From a checkpoint of a small transformer trained on Wikipedia.
Size: width 1024, vocabulary 16384, 152M parameters.
Each number is 50 + 12 x the weight over the matrix's rms, rounded and kept within 0 to 99. Layers, rows and columns count from 0.

# up: layer 5 MLP up, 5120x1024, rms 0.0671, rows 332-344, columns 0-127
# down: layer 5 MLP down (transposed), 5120x1024, rms 0.0138, rows 332-343, columns 0-127
up332:66 56 58 49 44 69 38 39 81 58 65 64 62 51 36 66 68 66 57 38 68 64 55 66 74 66 49 56 59 70 56 60 34 40 68 54 36 41 60 63 24 30 52 56 37 69 38 37 70 50 62 34 38 51 49 59 50 34 59 52 54 37 55 57 59 56 32 53 41 67 51 69 37 67 28 48 47 38 62 35 61 54 48 42 49 41 57 54 61 51 41 53 51 39 42 52 42 31 38 45 53 38 41 50 46 47 67 39 57 42 52 59 59 57 53 58 55 40 32 31 53 69 53 38 29 37 67 59
down332:54 61 60 55 36 31 61 55 46 48 59 36 50 63 54 44 54 14 49 58 46 56 44 43 43 47 33 41 40 51 61 67 53 52 49 45 60 36 66 63 64 54 37 45 47 18 41 60 47 30 46 44 44 39 60 31 72 59 44 43 50 61 55 39 60 42 32 49 47 56 68 45 65 42 43 57 41 56 46 38 28 73 63 50 56 51 78 36 44 63 69 67 39 49 48 43 53 63 24 66 58 37 73 50 45 54 55 41 71 65 60 65 57 56 62 51 59 33 58 48 55 43 63 38 52 62 37 42
up333:55 53 34 47 37 49 38 54 60 31 61 56 33 36 69 49 50 41 49 57 37 36 57 48 62 53 59 43 56 47 54 44 37 63 61 54 59 47 60 38 63 49 47 53 50 56 41 67 45 35 56 45 46 51 50 69 55 44 37 55 58 39 40 47 54 52 55 57 53 47 46 73 51 53 49 33 50 68 29 50 57 62 31 22 33 46 28 67 42 63 44 42 52 26 55 41 71 37 52 26 39 55 66 65 43 46 47 37 44 51 34 44 41 53 49 60 75 20 37 45 41 63 39 63 48 60 52 34
down333:64 54 51 47 52 32 63 41 45 42 47 49 75 52 49 74 47 61 46 31 45 60 53 53 31 51 40 43 56 40 44 62 54 35 49 42 53 52 41 57 50 51 49 50 76 39 48 40 56 51 45 40 58 49 44 19 52 66 55 59 56 36 55 60 51 44 58 49 46 32 43 38 62 31 60 50 51 50 50 33 55 41 61 37 67 49 46 43 45 33 66 43 61 64 60 50 62 54 69 68 42 38 12 46 48 57 63 58 60 29 75 53 63 52 44 47 59 65 57 38 25 68 43 35 61 60 45 39
up334:49 63 69 64 56 64 58 53 40 46 53 49 43 55 43 68 68 67 31 40 52 62 45 38 60 57 62 33 43 27 57 35 67 53 59 57 50 54 58 39 48 44 58 52 24 41 42 41 40 46 69 19 70 68 54 69 52 31 46 27 60 63 80 46 48 58 44 54 58 35 48 33 45 45 69 38 13 64 58 58 56 55 40 42 48 41 46 48 69 39 40 73 38 46 54 62 56 46 37 56 56 56 30 49 49 48 52 50 61 68 47 59 44 35 51 60 42 52 52 69 39 56 61 62 55 41 41 41
down334:80 50 49 55 53 66 50 24 39 75 59 59 51 47 54 43 48 46 70 47 52 49 46 53 78 48 32 55 47 50 45 48 44 67 52 59 56 40 42 39 52 44 48 47 45 33 47 41 59 66 85 61 62 64 47 35 36 39 63 57 44 50 61 25 63 55 57 45 55 50 77 79 85 56 66 44 49 73 63 62 40 50 59 51 46 71 65 60 30 47 34 57 73 37 54 59 32 48 69 71 81 54 37 68 68 39 45 46 31 49 55 37 67 60 33 65 60 72 35 51 76 67 45 32 53 45 19 31
up335:36 58 47 40 35 36 63 45 63 55 62 63 41 54 51 57 66 46 45 73 62 45 47 54 43 40 51 58 62 56 61 42 61 43 44 45 50 48 36 43 76 55 54 48 63 68 66 60 57 42 68 36 40 47 51 59 59 60 61 57 60 47 59 54 50 28 55 47 44 51 46 52 31 48 34 61 76 47 42 46 57 46 15 65 41 58 60 62 49 39 46 41 54 45 53 36 59 39 52 33 53 49 34 49 38 40 62 39 58 40 47 53 39 46 49 44 25 52 62 57 38 65 52 77 37 37 62 46
down335:52 33 55 34 69 61 59 44 52 51 59 54 43 43 45 16 63 56 52 41 43 22 57 53 55 53 38 34 31 54 61 64 46 68 59 40 39 45 60 54 44 64 83 43 29 13 65 59 40 43 48 68 50 65 56 43 47 49 67 39 51 48 32 48 59 55 58 45 55 34 46 35 61 50 39 43 67 53 48 64 24 47 30 46 54 51 17 27 39 35 51 54 52 45 67 60 49 57 67 49 68 35 57 39 62 50 46 39 40 61 54 43 57 38 26 55 48 44 29 55 69 59 38 47 49 79 41 61
up336:54 69 21 45 44 42 64 51 53 99 46 51 36 51 56 67 51 39 47 61 36 33 45 61 66 47 49 51 66 43 66 53 42 50 63 34 44 47 56 31 77 42 46 61 49 40 39 58 46 39 55 45 51 55 65 60 59 50 38 38 57 41 35 62 48 55 49 53 29 56 48 70 50 35 59 53 49 51 41 41 72 11 61 37 52 52 72 49 55 42 44 52 84 61 54 44 45 59 49 52 34 52 52 64 40 60 51 57 42 46 44 83 47 66 61 51 60 62 43 45 52 56 64 59 54 47 56 56
down336:57 36 49 45 61 44 61 50 29 48 43 38 62 43 37 40 60 61 72 38 49 47 58 48 48 73 63 51 45 59 58 53 37 49 54 41 43 50 33 50 59 53 57 45 32 52 59 52 58 49 33 61 44 49 61 42 48 63 54 58 65 47 53 58 51 42 53 56 55 83 43 49 67 53 59 47 66 55 53 68 60 43 38 57 44 44 39 60 57 61 59 59 31 60 51 43 33 55 39 50 59 71 34 30 65 68 73 55 52 69 53 67 59 53 48 39 34 44 57 60 71 60 44 55 46 41 28 46
up337:52 32 45 52 50 41 54 51 40 36 67 33 55 31 55 53 40 78 61 48 37 59 44 29 52 60 44 42 50 52 42 60 78 53 53 43 41 52 47 44 33 32 48 56 45 56 59 51 55 49 68 30 33 28 43 56 55 41 50 50 56 60 59 46 50 56 53 59 48 68 62 34 40 51 53 41 63 55 71 56 57 67 66 74 39 61 65 57 51 57 59 43 46 20 43 37 58 64 55 56 42 67 36 37 62 19 40 41 52 49 43 38 44 64 45 60 44 54 41 50 43 44 38 31 35 46 49 48
down337:71 46 64 44 58 50 45 59 50 47 16 54 21 41 67 37 21 54 63 55 52 38 52 48 70 62 62 56 54 54 62 54 54 58 30 64 45 67 46 60 58 75 57 46 44 42 56 45 52 43 69 60 49 68 55 56 50 44 29 55 57 60 58 42 52 53 63 45 67 66 41 46 45 42 54 67 48 50 47 35 54 31 53 33 58 74 49 50 46 57 52 61 34 40 60 64 46 58 52 34 53 34 53 67 47 60 44 56 46 46 39 58 15 66 47 43 45 58 58 45 45 58 53 63 47 40 43 57
up338:54 52 51 48 67 64 55 40 62 65 51 41 34 46 73 60 53 55 55 55 47 53 45 63 40 62 62 56 25 67 58 35 61 69 50 55 39 38 52 68 55 60 66 38 33 37 52 48 52 55 43 52 51 62 65 41 55 45 40 51 63 60 53 54 57 73 55 62 35 45 59 51 45 59 45 66 56 40 58 36 52 45 59 52 53 45 52 39 40 28 71 41 62 60 49 41 59 33 68 54 59 18 35 30 53 64 51 53 49 67 43 60 38 41 39 50 44 61 33 53 56 44 46 67 49 60 62 56
down338:65 26 50 34 48 57 48 58 48 47 76 61 51 20 87 34 44 62 51 62 61 60 57 57 41 44 68 53 56 57 41 49 32 51 60 86 48 37 61 45 40 40 49 33 33 51 57 49 36 38 78 47 32 70 66 56 43 60 53 45 61 59 34 27 30 54 42 52 67 49 56 71 57 70 55 56 34 62 46 50 43 51 51 70 57 30 52 58 45 50 36 52 49 39 42 64 56 66 57 34 41 73 49 43 50 38 61 68 23 47 39 62 49 42 49 61 45 40 52 45 77 56 26 57 51 42 61 41
up339:51 41 50 49 49 25 45 40 36 36 66 67 50 59 51 44 54 90 29 26 50 79 43 47 66 62 55 36 60 58 74 57 28 32 41 34 41 67 37 35 59 37 35 28 63 40 36 38 55 28 41 46 61 49 60 54 40 61 37 54 47 70 43 53 61 63 46 62 24 55 33 44 81 52 55 38 46 40 62 69 36 46 51 61 52 58 63 63 42 43 59 45 51 39 51 62 57 54 69 34 24 77 37 48 39 41 50 69 50 73 51 62 62 42 72 46 42 59 40 53 54 46 70 38 47 56 54 29
down339:35 41 63 27 60 26 54 34 53 31 54 59 56 46 56 53 70 48 35 54 51 26 46 68 53 51 46 41 46 36 46 31 40 43 62 49 54 32 36 50 55 65 45 66 47 48 60 67 56 43 55 67 20 50 49 36 64 47 45 49 43 69 39 34 72 49 49 55 58 44 65 57 51 49 46 61 46 66 41 50 41 91 41 48 48 70 46 44 48 37 42 37 38 48 29 48 50 46 24 46 38 48 46 54 66 43 52 61 74 57 45 54 54 30 57 72 58 46 61 51 47 42 40 47 48 52 54 40
up340:49 62 56 55 55 45 31 51 60 39 53 47 46 56 39 47 52 46 46 46 55 60 61 50 30 65 49 59 69 47 35 48 61 56 57 54 41 50 59 73 48 48 45 60 56 63 53 57 38 37 46 31 60 54 47 62 43 37 27 31 52 51 42 50 60 62 50 35 48 50 57 38 49 37 47 46 52 70 58 52 48 31 54 38 48 68 21 42 60 48 50 39 50 51 53 28 33 41 32 47 70 51 62 56 16 60 70 30 74 58 44 54 28 56 63 39 52 60 40 32 80 36 53 61 47 49 31 38
down340:58 71 52 51 40 53 64 56 44 52 61 37 41 76 31 31 38 65 58 57 52 71 61 58 59 51 30 73 51 32 53 58 68 47 37 25 37 61 51 54 49 30 44 39 38 67 37 47 54 45 44 63 59 60 68 30 31 41 59 73 14 41 44 37 36 75 54 42 50 62 40 57 57 53 51 49 41 66 38 48 52 61 37 36 39 57 52 60 44 41 54 23 65 41 29 54 51 53 54 63 42 65 48 46 47 75 69 51 32 53 53 55 38 52 68 29 67 26 48 31 41 39 48 50 48 58 51 53
up341:29 62 65 66 34 66 58 38 43 52 71 57 56 33 43 46 57 48 39 33 11 49 35 51 41 40 35 36 46 44 56 60 45 34 56 55 52 67 61 67 59 77 55 66 42 61 33 41 34 31 52 46 49 53 37 35 54 43 46 62 61 63 43 57 51 40 42 57 42 44 41 66 41 34 35 59 40 45 49 36 77 44 49 17 45 59 69 50 29 49 62 53 39 44 19 57 55 50 57 48 42 48 32 50 59 47 43 66 49 37 42 45 51 38 41 34 50 44 26 68 56 49 60 69 38 34 50 43
down341:52 49 47 41 51 47 38 56 61 63 52 40 56 34 31 62 48 40 52 31 67 50 52 67 38 47 60 70 27 39 55 31 45 70 62 39 60 58 38 23 61 37 49 45 55 67 67 49 49 46 26 18 55 60 55 48 60 26 54 34 50 50 53 40 49 61 33 61 43 67 57 70 41 53 30 54 62 54 37 42 37 51 78 39 52 35 46 13 58 57 60 62 64 49 59 52 32 46 28 48 53 49 38 40 41 42 33 56 69 53 72 51 65 53 54 80 33 48 50 57 61 48 40 42 70 72 22 45
up342:60 52 56 51 70 40 46 50 58 57 46 38 56 46 39 36 45 42 37 57 41 51 57 45 40 36 64 47 31 56 61 37 40 53 63 37 54 52 67 37 37 52 61 52 62 24 63 36 47 60 45 78 52 42 34 46 42 41 80 51 36 52 37 58 51 53 48 63 57 59 60 46 28 50 69 49 49 70 62 34 48 52 45 59 57 62 51 60 56 56 33 58 50 59 62 52 35 50 53 39 41 56 63 47 62 64 66 35 22 31 47 45 43 52 63 42 53 49 10 37 61 50 39 52 49 39 56 58
down342:46 52 36 37 60 41 53 44 50 58 52 51 52 48 47 55 47 62 43 47 50 38 56 58 69 54 43 55 49 55 41 52 37 57 48 60 46 57 48 37 37 53 57 58 50 34 36 49 43 53 32 48 73 44 53 42 42 51 60 64 44 59 54 43 54 55 47 45 52 46 62 50 69 48 54 49 52 65 59 57 67 42 58 56 43 56 29 42 63 25 50 62 63 60 59 59 69 45 60 43 56 54 59 47 48 30 46 45 29 45 38 63 66 42 57 51 51 37 54 52 54 50 48 51 55 40 33 52
up343:54 47 33 38 76 56 42 49 67 42 67 45 78 46 65 53 71 48 61 44 44 53 51 47 19 40 19 51 33 58 50 54 58 70 60 60 46 48 53 51 53 26 37 64 53 64 42 50 60 52 51 51 56 62 48 53 50 49 58 49 48 58 25 52 49 71 55 34 43 58 46 44 56 54 67 47 70 43 32 68 35 46 69 44 34 64 69 56 30 43 38 45 54 43 54 44 33 53 45 55 66 55 69 41 46 78 50 49 47 26 49 56 44 45 51 38 48 60 59 35 30 22 78 52 71 42 63 53
down343:54 54 56 51 47 43 67 45 57 59 62 50 50 49 30 44 45 70 73 40 51 64 54 48 52 48 16 52 61 62 45 59 46 43 43 39 54 59 46 59 66 63 55 41 70 46 72 53 55 54 66 55 32 52 44 52 61 47 41 83 60 37 57 52 51 30 46 38 62 37 29 74 44 24 32 55 45 49 54 54 62 52 62 51 54 50 36 55 60 46 47 46 57 47 53 46 64 60 48 55 34 39 51 66 45 45 68 40 52 48 51 51 43 43 41 42 49 45 31 47 51 53 49 38 41 71 50 60
up344:46 63 39 45 39 62 39 57 51 72 60 72 56 62 27 56 62 52 63 62 61 65 39 44 30 58 43 42 49 42 55 71 59 53 71 72 40 53 46 37 54 41 56 36 58 68 31 73 48 39 50 57 46 32 68 61 54 66 57 56 55 35 53 51 40 48 24 55 56 51 37 55 65 62 67 55 50 45 59 66 43 52 54 56 52 62 43 36 53 71 32 28 30 33 35 72 29 54 53 66 52 48 70 78 40 30 68 52 55 46 48 43 45 67 40 49 61 62 53 41 46 37 35 38 44 64 51 52